Each number is 50 + 15 x the weight over its row's rms, rounded and kept within 0 to 99. Layers, rows and columns count from 0. The size before them is the row's rms in percent of the matrix's.

# layer 7 attention output, 192x192, rms 0.0454, rows 107-143, columns 0-191
100:46 37 61 47 71 35 28 64 55 57 54 61 58 51 32 38 43 23 42 72 56 59 59 50 61 64 41 70 59 58 67 36 41 79 59 63 64 37 47 29 37 49 54 33 71 27 58 38 60 51 37 57 54 79 65 51 39 55 43 73 52 50 67 65 67 60 25 77 59 29 34 17 58 55 45 30 57 50 36 43 45 42 61 30 60 24 71 62 46 64 42 41 53 61 79 50 49 69 65 83 61 44 58 37 51 37 46 43 47 29 55 30 44 51 44 62 44 79 53 59 47 40 40 48 42 58 67 43 61 66 41 63 83 51 32 26 70 64 69 34 63 36 33 23 51 34 50 69 60 45 49 72 45 72 37 60 67 83 93 54 60 60 49 64 66 68 48 36 40 63 45 46 34 28 69 33 55 91 56 73 49 73 48 51 75 47 38 82 50 64 55 75
104:33 39 37 59 42 46 38 78 53 33 50 59 56 65 46 47 44 38 56 31 65 54 43 48 59 51 63 46 50 23 65 53 57 36 66 38 51 40 40 35 70 31 56 34 39 56 45 51 46 37 48 49 45 61 50 65 43 58 73 48 54 50 55 52 70 30 17 58 45 69 49 61 39 23 50 50 85 80 45 49 25 29 44 11 51 09 44 56 28 54 48 41 61 12 65 35 69 20 69 48 34 72 16 55 79 39 52 39 36 40 40 73 20 43 39 70 71 48 49 90 40 46 62 76 78 43 46 29 50 40 39 60 45 69 32 60 39 49 40 59 62 73 41 63 38 47 39 31 64 45 54 65 44 48 65 33 51 50 70 41 62 41 46 68 55 57 47 25 73 55 42 45 37 65 17 66 27 51 37 77 49 52 52 46 50 55 85 67 67 54 44 52
100:37 59 39 73 36 41 75 47 38 24 38 67 57 54 35 19 54 37 87 46 61 40 54 31 56 70 27 46 51 34 53 57 69 59 65 44 39 61 61 49 56 38 66 52 40 34 79 32 32 46 53 62 70 82 60 60 50 41 42 51 41 56 58 56 24 55 48 72 48 49 53 71 23 39 51 58 40 61 54 42 46 67 41 79 67 67 59 24 48 54 39 62 64 42 48 44 57 56 45 59 33 33 67 66 39 55 59 65 46 47 59 53 61 72 48 51 65 72 64 60 57 50 55 62 44 52 66 81 52 58 16 77 43 36 74 41 41 21 56 58 38 56 50 27 50 54 89 40 30 34 31 39 46 84 27 34 41 32 70 37 78 30 73 36 50 82 55 80 53 43 56 62 43 26 92 40 57 61 58 61 66 61 68 54 53 48 32 46 61 68 52 43
096:16 50 62 52 40 69 34 26 39 65 66 43 41 38 52 86 47 50 21 43 51 50 52 44 57 57 61 76 70 53 37 64 47 26 44 78 35 36 53 46 29 61 60 47 54 74 31 49 40 57 72 23 51 34 52 58 73 47 55 58 55 32 54 52 29 50 62 52 35 37 35 33 56 68 53 33 50 34 55 78 71 53 36 49 60 33 40 51 59 69 51 62 59 56 21 83 30 37 45 70 49 36 58 57 36 60 58 58 57 50 41 37 48 49 62 31 55 24 39 46 62 36 28 25 66 27 57 34 40 49 63 49 34 45 37 25 59 69 54 26 57 34 46 54 99 72 49 56 59 55 36 57 51 75 41 54 43 51 41 82 46 31 62 63 47 48 40 54 25 69 62 51 66 47 43 12 48 33 94 37 45 35 50 49 82 62 54 36 34 28 50 53
108:40 55 37 65 55 23 56 51 43 49 38 58 33 60 50 51 54 36 63 43 44 55 52 32 63 40 42 07 34 57 41 55 70 71 52 61 36 55 56 48 59 57 60 45 47 21 72 48 50 48 53 60 65 43 63 46 52 59 37 31 59 52 41 52 53 45 34 70 58 47 68 42 34 28 52 48 27 72 26 32 32 41 55 65 65 99 48 25 48 67 34 38 29 56 66 70 71 68 64 32 38 80 31 42 20 73 30 41 62 16 79 63 54 44 77 69 72 48 81 77 55 54 35 59 36 60 37 61 37 47 44 65 39 42 46 63 32 56 52 65 48 76 73 61 57 59 44 38 69 50 39 46 50 37 50 46 32 62 39 40 52 45 49 61 46 49 69 49 38 56 67 75 23 20 51 70 57 71 46 43 83 38 48 66 64 60 37 35 89 52 61 40
095:71 44 48 49 73 20 60 26 53 53 25 52 35 45 19 37 50 44 60 49 33 73 53 26 39 59 44 46 46 45 58 67 48 65 71 52 41 60 32 49 58 64 34 32 35 18 71 39 47 34 63 69 69 29 76 62 45 31 38 58 18 55 32 25 56 67 47 66 71 41 39 24 63 52 18 43 32 40 34 16 65 61 60 55 25 79 53 37 28 38 35 29 40 69 78 62 56 68 51 59 47 65 46 49 70 53 30 54 49 52 60 52 54 49 82 81 56 37 55 45 58 37 36 51 05 78 29 45 56 37 30 64 59 47 47 18 37 56 41 43 54 54 50 33 49 44 69 46 38 62 46 43 31 52 47 46 42 29 70 60 49 50 67 54 46 62 32 51 68 51 42 53 14 41 50 66 48 54 60 70 65 34 63 70 49 37 34 49 37 50 65 36
089:85 48 34 58 40 52 53 53 32 43 34 45 65 21 56 37 77 56 52 58 20 34 59 51 47 47 51 47 44 37 48 44 52 52 79 23 39 63 36 66 55 66 49 51 57 43 68 64 33 71 45 61 53 37 48 59 44 73 42 29 68 25 70 42 83 52 26 61 26 30 61 66 28 29 82 63 56 39 38 54 34 57 57 75 55 34 51 49 54 59 43 72 63 20 43 44 46 38 93 15 31 48 13 93 47 63 49 53 32 25 67 61 31 75 55 48 56 47 57 57 28 69 67 68 71 22 75 41 49 36 41 61 48 44 52 52 40 52 59 37 70 25 50 37 45 53 41 69 58 46 48 67 42 50 42 54 56 31 59 61 33 43 63 39 33 36 47 47 39 58 47 36 46 52 40 60 43 62 50 51 44 58 44 25 32 69 54 55 76 22 69 39
121:60 52 55 51 55 27 56 64 52 38 41 50 48 45 56 36 62 67 48 71 60 59 59 22 64 42 29 37 49 54 44 39 64 69 65 52 36 61 32 78 64 75 54 57 66 38 57 58 51 49 63 69 47 49 69 63 61 59 48 46 36 50 53 78 47 47 33 77 53 39 48 61 40 14 70 56 41 62 43 35 27 47 50 63 65 47 54 19 48 41 40 53 71 21 61 33 73 37 66 45 21 67 10 86 72 62 58 54 32 48 52 76 44 58 62 51 61 34 61 67 34 44 66 82 48 58 67 64 48 47 33 63 41 21 54 79 54 23 57 56 54 62 47 40 39 53 53 50 64 24 50 36 53 39 33 38 60 10 53 25 57 42 58 47 27 45 13 83 74 47 75 51 42 39 43 69 36 53 51 40 63 37 37 45 35 42 31 57 80 54 74 39
108:71 40 41 47 72 24 50 67 52 28 61 48 41 66 35 44 33 31 34 36 48 60 40 45 59 63 40 49 62 42 61 50 42 45 78 59 53 48 26 55 27 30 46 23 53 20 65 52 46 32 39 52 59 57 69 52 30 49 36 41 54 58 53 42 66 35 29 54 79 34 61 48 54 21 63 44 45 74 25 21 06 29 46 38 46 56 49 40 58 75 45 46 55 40 77 58 57 37 87 56 44 60 28 55 41 28 41 13 47 32 53 56 32 16 34 58 48 62 62 43 37 44 54 45 39 57 41 33 60 35 51 42 73 49 47 72 60 39 53 48 62 60 54 47 29 23 12 46 62 66 38 49 63 53 59 54 71 57 53 48 23 51 55 60 62 30 48 38 42 18 53 19 40 45 38 56 44 37 04 45 58 87 50 48 47 59 52 48 71 42 58 30
107:73 64 46 54 52 49 48 38 74 28 49 45 31 39 22 27 40 66 56 66 49 58 54 29 42 48 22 35 52 65 65 67 52 59 54 34 32 68 19 72 57 70 28 52 62 41 57 37 38 48 65 72 51 52 72 68 79 56 53 60 30 73 23 71 51 47 50 49 63 23 51 66 71 33 46 65 29 43 34 17 62 61 70 71 43 66 58 46 54 62 35 31 42 52 64 44 51 68 67 42 39 65 25 64 67 57 32 24 84 33 72 40 58 29 69 60 41 70 84 39 69 59 57 61 07 67 19 51 48 37 54 35 76 49 65 31 72 53 72 38 68 37 36 41 49 29 50 51 43 33 65 53 50 62 46 50 59 50 38 73 42 51 72 55 25 62 36 62 48 61 39 37 36 43 59 60 26 47 51 58 55 60 62 58 36 35 40 52 45 49 41 46
100:65 72 58 71 61 44 34 28 40 45 47 36 47 51 58 44 57 38 53 68 43 84 69 38 31 37 57 62 64 56 24 58 62 62 51 47 44 42 42 69 44 71 45 69 46 58 68 69 55 63 73 34 66 40 48 78 69 60 72 48 31 53 55 71 40 66 43 42 46 28 28 53 55 46 35 44 65 48 64 40 69 41 44 71 47 60 52 45 22 25 54 21 46 76 23 35 40 63 41 68 48 32 53 68 64 24 40 72 52 32 57 52 67 70 64 47 72 48 27 36 70 30 47 48 73 62 78 57 46 64 25 41 48 23 44 37 75 45 44 26 49 44 22 24 44 54 55 77 67 88 45 33 37 52 32 37 43 72 35 64 49 41 68 55 50 51 35 80 50 55 42 67 34 39 51 33 43 50 86 45 61 70 59 66 73 36 55 62 66 66 52 49
111:61 60 38 65 50 34 45 63 51 30 26 43 54 65 44 45 54 55 51 57 33 54 47 47 34 52 45 32 61 49 44 28 56 45 60 47 52 51 31 81 65 61 60 66 84 40 60 74 49 35 58 64 62 46 57 58 43 63 43 37 37 64 49 46 47 74 40 91 52 31 41 79 43 24 14 63 37 74 23 31 67 48 56 62 39 73 55 19 37 32 66 38 65 47 65 10 69 51 48 57 50 41 45 56 84 43 67 59 79 23 65 51 72 23 69 48 71 52 65 69 51 58 47 51 21 75 71 71 61 78 33 84 31 57 56 47 58 46 32 35 62 52 56 42 67 77 50 52 48 57 41 39 43 56 57 46 46 58 42 43 53 47 56 46 64 50 51 82 69 50 47 74 64 40 61 37 40 32 64 40 53 58 50 84 64 62 50 34 26 65 55 68
113:16 60 35 58 58 32 44 84 50 49 44 70 01 73 43 59 37 38 54 44 50 69 41 54 78 49 86 67 67 48 58 41 56 42 46 66 66 38 49 42 52 34 60 47 47 49 51 60 79 57 59 44 41 60 60 54 29 47 74 43 36 56 42 30 39 50 38 57 38 64 63 70 56 33 37 71 24 80 37 47 26 50 48 30 78 74 22 55 73 39 64 66 59 55 71 64 65 37 40 59 69 60 61 15 60 42 49 61 25 68 45 61 32 53 69 69 46 80 56 82 34 42 64 60 48 80 31 44 30 59 35 54 41 50 50 78 39 53 40 59 33 86 57 75 51 44 56 32 56 40 35 76 58 46 80 56 57 46 31 35 49 48 49 65 62 37 51 59 54 44 65 62 35 41 44 71 59 53 42 36 54 46 33 57 37 52 60 33 44 41 49 31
101:54 36 59 35 59 43 37 59 35 40 55 64 61 44 52 54 36 38 27 45 49 35 46 58 43 57 43 73 65 33 33 35 44 71 54 47 53 46 41 54 35 53 49 46 66 46 52 69 29 58 33 34 72 39 72 83 39 55 59 67 76 33 42 26 59 42 52 27 69 44 51 47 53 35 72 59 47 52 34 58 13 32 34 47 59 42 44 50 53 38 61 87 87 34 48 44 53 48 48 42 51 59 27 45 38 58 42 40 42 65 42 65 49 63 39 29 50 27 59 60 23 38 75 88 73 45 48 36 23 33 73 24 64 67 41 53 35 73 65 58 49 38 54 71 37 37 38 78 63 72 38 44 49 45 57 93 75 58 29 56 35 64 28 50 44 39 51 22 18 64 48 42 42 50 34 52 36 71 31 44 63 51 62 63 56 41 63 89 67 26 50 58
099:42 37 48 40 52 70 38 51 38 54 61 83 73 37 68 64 35 49 50 53 68 67 48 38 43 40 54 53 54 53 60 68 32 62 15 30 55 61 76 37 45 41 65 54 39 57 39 63 52 61 25 45 61 41 52 63 40 48 61 68 76 29 54 72 38 52 28 45 24 47 57 64 71 42 66 83 77 42 43 54 24 46 64 32 79 46 22 62 49 45 39 35 46 72 93 55 50 47 50 31 76 46 62 37 59 16 63 53 37 33 51 39 56 42 58 52 37 57 31 47 29 32 37 57 99 57 52 43 54 41 29 24 52 52 70 54 56 33 54 67 67 39 42 49 33 68 53 38 68 64 38 34 49 63 39 28 48 59 81 86 41 42 43 38 52 74 60 30 46 35 43 41 30 49 56 37 47 39 58 55 48 48 53 67 45 23 17 48 82 58 44 45
087:48 54 62 59 52 57 60 35 33 23 53 22 44 50 56 32 33 48 34 65 49 48 53 44 48 39 47 56 44 43 41 74 51 38 82 40 37 48 45 47 32 55 24 59 28 62 64 49 27 47 69 38 52 52 58 69 30 57 64 29 54 56 57 51 37 52 32 61 39 32 38 50 41 34 59 53 38 46 54 46 28 48 43 50 28 28 55 41 60 39 58 70 64 51 62 40 37 22 96 57 31 35 44 53 49 24 31 40 37 23 58 36 56 44 63 40 42 72 58 54 35 51 52 49 47 28 53 62 57 34 20 57 55 63 39 26 40 22 46 30 35 36 25 22 23 41 40 48 04 26 48 56 28 56 47 29 65 54 91 47 44 26 87 44 46 62 42 39 55 27 09 39 51 63 50 61 47 41 47 71 28 49 88 51 34 56 69 54 51 49 39 47
098:20 35 69 63 42 59 36 60 42 56 79 51 52 70 39 65 49 45 15 75 47 69 40 34 38 43 59 68 52 46 37 45 23 47 40 46 44 27 63 56 42 51 63 55 57 46 31 55 49 38 36 50 72 34 48 46 43 54 49 57 59 42 79 51 13 44 79 64 38 59 42 62 42 49 76 52 57 63 21 80 43 41 23 85 65 69 51 18 52 34 67 88 72 44 38 65 44 49 28 41 44 43 62 47 40 62 62 52 32 67 42 58 38 55 55 43 81 38 60 59 50 53 47 74 52 43 80 72 41 53 77 56 37 46 50 69 47 39 63 50 47 52 44 59 48 55 36 67 48 61 29 41 52 50 59 99 50 38 40 46 31 34 33 23 70 36 59 28 32 53 67 61 72 52 48 40 59 39 41 22 68 16 46 49 53 55 33 52 60 52 77 42
093:66 52 23 46 50 81 66 43 34 39 56 25 59 54 55 47 38 43 64 68 32 43 73 63 60 51 66 56 42 50 49 55 57 53 63 22 43 62 43 66 45 68 49 46 32 84 52 83 28 55 58 60 39 70 51 78 47 65 68 79 27 26 43 56 56 54 36 38 52 72 53 47 32 61 58 37 60 49 52 67 44 12 58 56 35 27 69 79 71 51 57 64 70 45 31 58 35 71 39 49 44 34 34 55 29 67 54 42 38 51 58 70 57 65 63 41 40 44 30 63 38 51 37 71 47 18 55 47 48 62 30 47 54 73 41 38 44 70 49 08 52 47 58 34 69 36 68 66 27 48 69 57 54 43 60 43 54 41 35 71 53 71 47 54 33 43 38 72 42 64 50 48 41 72 50 53 21 55 80 57 29 57 49 78 52 69 52 49 04 41 50 74
085:17 53 61 66 43 25 31 66 64 61 70 39 68 43 61 65 50 34 39 69 79 58 59 42 67 30 67 56 68 57 28 60 41 62 19 50 46 19 59 45 38 42 55 57 45 71 29 56 40 69 27 28 42 80 19 46 50 48 83 61 63 43 72 66 34 47 48 61 62 35 58 48 58 54 81 32 62 40 62 72 31 36 53 45 89 34 55 48 45 52 52 31 50 39 20 71 58 52 30 45 41 53 47 78 47 54 58 62 30 68 39 64 39 66 29 34 50 52 25 54 44 42 74 44 63 39 63 47 53 54 32 44 80 27 36 72 63 52 62 50 62 50 62 41 57 58 65 58 57 40 55 61 39 44 37 35 58 57 51 25 70 40 40 42 53 61 29 72 60 50 53 64 32 61 46 81 40 87 40 53 36 42 37 56 69 64 74 72 75 61 46 47
131:61 40 56 12 41 63 77 42 71 49 70 56 77 31 53 44 48 50 49 42 77 48 35 55 64 80 25 46 45 63 62 63 52 60 47 36 55 72 49 36 39 50 40 32 58 43 53 36 29 35 49 71 39 75 49 41 60 46 42 67 62 50 33 50 70 32 54 26 54 47 93 40 67 43 75 55 80 33 53 45 38 35 51 43 73 52 39 59 69 97 38 42 26 57 60 78 54 54 71 16 62 78 40 40 24 44 30 26 62 35 82 37 48 20 41 60 41 73 53 58 50 44 46 40 65 38 35 49 57 41 63 41 50 32 83 42 71 48 59 49 68 32 58 46 59 41 62 55 75 65 26 48 57 70 34 40 24 58 62 71 66 50 54 29 62 70 56 30 39 54 52 42 56 49 72 39 51 26 65 55 45 57 43 42 46 44 41 48 49 47 46 54
106:45 37 65 40 45 42 74 54 52 57 75 48 77 34 43 56 25 57 33 65 61 51 48 40 55 51 36 65 49 50 36 33 50 44 41 49 50 46 56 48 42 45 55 71 43 37 50 59 50 52 54 42 65 69 41 64 52 28 53 68 85 46 49 43 57 32 61 52 46 57 79 52 35 62 84 39 69 33 58 55 33 75 19 79 99 95 50 34 65 74 45 68 33 31 23 72 53 59 41 35 48 57 49 40 19 73 42 57 60 58 43 62 46 57 45 43 57 83 59 85 55 45 72 48 76 42 52 59 41 36 60 52 59 47 91 42 41 54 76 36 67 41 47 48 51 49 52 70 67 59 48 40 53 82 47 72 55 22 33 50 80 38 49 42 46 76 47 59 26 62 46 51 47 47 80 51 51 47 66 35 68 53 47 69 40 19 54 60 49 40 43 45
103:68 57 65 43 42 19 78 37 56 42 58 72 52 32 39 83 22 70 43 45 77 57 66 39 62 59 49 65 69 56 38 56 66 64 51 29 53 66 33 70 55 60 53 45 54 49 63 38 51 57 45 47 58 71 50 46 29 50 56 53 66 47 38 26 76 47 63 38 31 67 63 41 65 48 47 63 64 27 44 53 36 76 39 49 88 66 61 36 56 61 35 71 64 79 56 77 52 78 44 32 58 76 56 37 43 66 43 47 50 49 47 26 25 55 50 64 48 70 50 77 51 50 42 51 51 54 28 60 78 61 71 52 47 47 67 43 46 53 48 71 56 41 53 83 44 68 52 45 79 63 91 16 62 45 42 66 65 71 31 71 68 86 37 40 51 61 53 56 61 85 48 73 43 48 62 48 37 55 65 54 56 54 58 70 58 53 49 45 40 64 44 84
100:41 33 56 66 53 55 64 38 40 42 29 62 55 58 54 42 54 37 63 58 80 50 57 35 69 68 41 39 61 30 40 63 53 75 41 56 38 45 73 37 57 63 68 34 68 38 46 58 34 45 46 47 75 45 82 52 44 55 14 50 33 36 57 44 42 35 70 36 74 50 46 24 39 58 56 37 60 57 45 59 43 26 50 86 44 66 72 44 45 57 41 45 34 35 35 54 48 69 36 62 43 67 46 56 34 79 53 55 79 51 47 83 50 62 33 48 84 13 84 27 52 51 31 68 49 36 38 47 28 40 68 56 55 45 52 39 39 64 47 46 46 50 55 68 50 56 52 62 67 47 47 39 53 66 33 35 24 40 35 61 55 50 30 58 58 56 65 49 31 81 80 59 78 56 45 58 39 62 51 24 82 24 82 53 71 54 16 53 69 56 50 26
078:65 56 48 64 52 14 63 48 42 13 58 46 70 42 26 54 32 48 50 37 56 18 64 40 61 45 51 49 44 19 51 39 48 60 59 54 29 41 43 69 50 37 67 49 57 35 68 38 47 42 29 47 54 50 43 36 24 57 36 35 72 50 54 37 51 59 53 65 36 08 47 50 53 22 52 55 47 28 48 54 44 64 60 36 31 46 50 33 58 37 50 53 30 35 60 24 61 63 62 42 44 52 71 64 53 39 62 47 70 50 68 39 70 51 39 53 36 55 48 38 26 61 60 29 61 50 33 44 21 73 34 89 32 21 61 66 59 40 53 48 58 39 42 51 50 47 58 25 74 31 39 47 66 63 72 45 45 11 64 47 51 50 52 43 53 32 77 40 51 20 76 46 50 40 65 06 58 40 42 25 38 61 15 52 30 38 41 37 52 51 81 25
104:59 48 46 47 33 68 64 41 70 42 69 40 52 37 45 55 47 61 49 43 77 42 31 60 55 67 53 61 45 37 63 66 46 46 42 30 65 57 35 34 41 38 32 39 48 38 39 34 42 43 37 44 36 61 42 53 39 29 46 55 64 54 72 37 28 35 66 45 43 72 37 45 60 71 76 42 71 34 73 74 61 64 38 46 80 46 52 67 68 53 81 72 62 64 39 68 44 51 40 37 68 34 64 41 35 53 52 42 23 64 24 47 28 53 22 31 20 80 30 57 42 63 92 58 58 31 57 69 39 72 45 60 48 80 60 48 70 44 45 50 57 49 41 59 54 54 56 27 65 47 63 52 59 49 76 55 73 49 66 71 72 65 29 45 62 63 56 30 73 45 33 42 35 77 36 44 31 42 44 58 18 76 30 49 39 44 84 65 20 66 44 60
117:33 54 46 76 31 53 77 45 43 28 58 59 45 56 34 61 26 57 68 37 52 51 48 37 72 74 44 66 41 41 68 61 65 33 56 44 42 62 46 51 62 42 54 41 52 67 41 43 40 41 67 45 52 71 69 63 33 40 68 72 50 51 44 27 38 50 51 47 63 50 72 34 33 47 61 54 53 69 30 75 28 42 57 34 37 34 75 45 57 55 47 46 56 49 58 56 77 43 54 68 37 69 44 62 55 57 40 42 29 65 46 77 41 44 69 56 55 49 57 38 37 31 52 79 42 53 41 45 38 20 68 49 48 74 66 51 21 40 67 61 99 66 46 85 27 25 32 52 50 33 73 60 61 38 73 48 58 38 53 46 74 35 32 49 28 59 38 53 61 52 52 32 29 77 36 84 17 57 53 60 47 61 26 49 24 44 64 88 61 23 54 54
097:49 46 56 42 39 85 52 53 55 65 59 27 75 30 73 55 43 62 29 55 68 33 42 79 60 53 40 52 34 60 26 54 12 36 55 27 52 36 37 43 45 49 50 57 40 72 34 70 33 57 18 42 40 72 39 52 60 66 56 44 89 29 46 41 63 52 60 48 51 65 54 59 48 41 52 45 68 35 63 51 55 51 48 61 65 40 49 67 51 52 44 64 56 58 46 36 40 45 54 19 42 61 33 45 51 53 51 37 62 54 59 55 50 55 51 57 44 69 52 62 43 73 52 56 51 30 38 41 67 31 74 48 33 74 53 59 51 56 56 47 79 39 70 69 31 66 29 59 84 50 70 64 89 58 68 71 57 49 22 58 19 57 46 29 34 35 25 34 61 50 37 25 45 61 27 67 43 37 25 50 27 77 38 56 49 77 72 51 56 05 36 54
104:67 56 49 40 54 67 54 54 47 61 47 52 73 41 66 57 44 52 42 51 67 46 66 52 61 61 36 62 58 58 38 61 68 55 36 44 43 57 38 34 43 48 43 59 55 52 45 46 31 63 61 55 37 51 43 57 58 44 33 58 53 40 48 89 99 51 27 47 57 54 53 39 34 48 28 51 73 38 69 30 70 58 77 40 33 46 51 62 46 80 21 30 45 50 83 68 73 61 76 29 59 77 37 35 52 46 43 49 80 39 79 45 74 44 60 77 25 21 62 53 56 70 38 18 41 30 41 59 57 61 57 64 57 36 45 35 57 80 51 29 84 11 67 45 58 52 54 47 36 17 55 52 69 63 30 54 52 46 42 80 55 44 56 46 50 50 51 34 41 43 51 53 77 58 49 46 32 44 57 42 24 33 37 34 54 57 29 21 37 18 39 62
116:50 46 40 46 35 41 28 74 43 52 33 42 50 62 65 54 61 59 50 59 48 50 28 46 36 47 49 45 50 45 29 35 27 61 58 37 55 42 25 66 68 55 50 51 72 47 31 73 58 51 45 47 58 60 48 72 59 59 66 45 59 38 66 42 59 58 20 52 28 55 32 67 28 36 08 53 36 73 58 45 70 67 60 46 31 67 31 49 29 45 49 16 26 74 48 30 64 59 72 40 48 65 35 80 83 48 44 63 71 55 53 74 67 50 70 86 55 51 67 66 74 72 63 27 44 56 49 59 43 66 22 62 36 56 30 65 29 55 18 36 31 69 61 57 70 63 62 33 33 57 35 48 21 55 57 44 24 64 48 23 60 51 60 55 55 51 44 58 58 45 38 63 70 54 48 65 64 57 59 47 68 58 54 87 89 52 64 40 52 57 69 46
088:61 79 50 52 54 49 29 34 35 43 61 43 35 52 60 43 44 78 53 70 52 38 63 58 41 52 51 55 58 56 50 53 53 51 38 63 48 52 47 53 33 74 52 69 74 66 40 63 61 76 66 42 35 28 54 24 34 71 76 49 33 59 53 53 85 51 39 39 61 65 38 28 37 42 69 40 48 71 35 54 33 54 50 53 45 45 63 45 25 63 54 63 73 40 76 63 49 48 47 67 45 69 45 36 39 70 39 47 65 37 49 50 60 64 52 59 54 24 56 32 30 53 54 62 42 53 59 59 49 68 53 33 18 96 32 35 36 55 72 65 51 51 66 62 48 63 25 56 54 48 44 75 56 41 55 48 49 98 57 47 42 51 40 66 52 45 84 35 16 55 83 59 65 48 32 51 62 82 53 55 34 85 23 16 41 84 70 51 64 52 49 61
093:44 35 58 48 61 28 38 55 39 59 38 54 61 62 42 64 50 33 57 55 39 72 69 47 41 44 69 39 40 46 44 32 42 52 58 42 65 46 33 51 43 49 52 52 65 51 57 80 54 49 49 40 51 51 59 56 40 59 76 39 56 28 54 57 53 23 55 36 51 57 84 35 37 53 56 58 49 46 36 61 56 48 64 53 61 87 50 45 46 90 64 62 35 44 61 71 57 56 56 38 67 57 46 19 06 61 34 25 52 29 76 47 68 46 58 38 48 53 58 72 19 38 65 49 48 19 51 40 60 21 62 36 71 59 55 36 39 49 29 43 50 28 64 35 69 62 53 61 50 88 59 48 39 68 58 61 30 58 61 72 44 56 65 34 61 72 33 33 36 58 30 22 88 51 69 52 44 48 35 60 37 49 73 69 39 65 65 23 28 04 34 31
082:47 40 53 16 28 73 82 47 56 51 35 62 78 58 55 50 54 14 55 35 51 46 29 67 49 68 39 41 45 57 53 55 77 61 46 49 66 80 47 36 31 41 58 54 65 48 62 33 47 42 51 60 48 75 33 62 46 44 51 56 60 49 36 48 56 49 39 68 14 88 63 28 59 59 24 61 73 46 47 51 39 30 67 21 35 53 38 55 52 70 36 41 37 72 61 66 66 57 55 39 71 65 64 14 33 25 51 34 57 43 60 27 36 40 37 68 43 99 40 69 55 47 51 62 59 51 37 49 29 44 74 59 40 54 35 58 44 52 39 88 61 57 49 43 52 39 50 50 53 67 48 40 56 34 50 51 57 55 55 40 49 81 42 42 63 63 79 28 54 37 57 43 75 40 60 42 86 40 27 51 46 80 63 34 37 58 71 57 53 47 53 71
094:44 52 36 37 53 68 53 46 55 63 40 56 44 51 51 60 76 57 50 62 19 60 31 41 26 56 53 32 57 68 46 24 58 46 45 45 51 55 80 60 29 58 62 44 57 41 52 39 55 60 68 46 71 56 49 45 61 51 21 61 46 50 47 42 51 60 49 63 50 66 35 51 41 66 06 54 48 55 79 43 85 60 64 54 06 83 47 52 25 39 46 14 26 79 49 23 74 54 44 51 68 56 96 48 51 50 45 55 74 52 50 50 43 63 69 66 60 58 51 63 73 72 42 46 23 58 44 82 21 66 29 64 65 62 45 36 30 74 38 38 38 58 74 43 60 59 67 62 24 64 50 43 25 55 75 49 37 44 39 45 45 47 58 54 41 54 83 46 30 47 38 53 51 59 48 47 83 63 66 45 69 47 59 65 61 51 54 31 29 40 66 55
092:16 59 51 40 62 46 59 60 56 61 53 44 28 68 54 58 57 51 55 52 60 40 42 53 49 57 57 42 64 44 34 38 45 65 34 64 58 48 60 58 46 36 38 37 38 21 48 38 58 49 57 39 61 40 44 66 75 22 47 69 37 65 64 49 02 32 54 41 63 54 24 83 46 48 45 38 43 54 78 23 56 64 14 62 64 60 34 56 56 63 67 38 67 40 32 45 05 61 52 42 57 32 55 43 53 23 45 22 85 44 29 59 75 32 15 44 42 58 54 46 60 55 66 17 51 38 77 32 12 57 45 27 62 53 58 58 50 54 62 51 36 43 58 50 53 46 37 42 50 26 42 83 69 55 61 15 62 69 46 46 57 42 79 54 50 48 50 69 52 37 55 37 35 54 54 58 44 53 68 59 17 67 28 25 38 50 63 38 51 50 54 40
080:72 39 84 27 66 45 64 38 39 59 42 63 70 55 45 68 19 42 46 39 45 51 52 62 51 49 46 75 71 60 75 52 68 53 46 68 60 51 69 28 52 67 42 46 55 46 58 70 38 37 71 82 45 40 57 31 52 61 46 60 46 59 19 67 44 56 89 56 47 57 53 37 32 66 39 55 46 62 56 67 48 49 46 42 61 57 62 76 57 57 76 80 60 62 65 66 62 60 49 72 68 36 84 21 25 75 51 51 53 57 56 53 43 38 57 53 35 42 43 24 54 53 59 35 30 55 50 65 52 54 79 68 28 47 79 41 56 31 36 51 74 71 57 60 38 49 33 42 44 50 40 55 29 49 87 72 38 31 59 63 58 54 57 33 67 51 80 24 62 44 37 50 77 57 56 39 32 18 34 49 59 43 44 46 22 52 67 22 20 53 65 46
097:43 44 47 41 57 77 56 63 30 58 45 44 65 62 72 61 51 50 33 75 42 51 49 44 29 38 64 52 28 36 18 43 45 45 32 35 47 61 56 59 41 72 52 80 38 57 51 71 28 67 34 36 89 40 49 74 38 44 37 58 59 37 69 44 30 57 52 49 59 58 45 59 52 67 51 32 69 57 57 68 54 32 30 60 38 37 50 59 19 31 69 34 48 46 29 27 39 32 20 57 49 44 45 72 62 52 61 64 41 64 35 69 23 73 24 35 84 35 43 44 40 56 42 69 73 40 78 25 49 42 44 42 45 71 60 42 18 30 38 58 69 68 39 45 37 40 40 71 36 65 51 29 27 37 55 40 47 40 50 39 59 53 45 48 33 68 41 54 46 66 64 61 48 57 55 75 26 64 39 66 90 48 78 70 25 52 46 72 60 42 54 35
097:42 67 45 64 40 50 61 36 44 12 60 50 49 63 20 62 22 49 40 62 56 74 54 40 32 33 70 50 51 42 62 57 55 59 30 36 43 53 28 70 61 56 58 55 40 56 56 51 59 54 76 49 62 57 49 55 32 59 61 79 46 48 62 48 39 76 66 63 40 61 53 66 36 27 60 42 60 71 45 61 23 58 29 53 78 58 53 50 35 20 62 69 62 39 41 38 53 43 07 51 44 47 41 71 64 60 65 84 47 74 40 70 39 70 59 46 71 58 49 64 58 65 49 66 68 58 63 45 60 78 30 68 17 58 82 42 39 31 64 40 40 71 39 81 49 54 61 39 62 59 44 29 31 45 49 49 41 31 53 46 67 50 36 52 38 57 47 78 46 56 53 85 48 31 44 32 30 46 84 47 76 48 45 78 60 29 41 56 37 60 79 64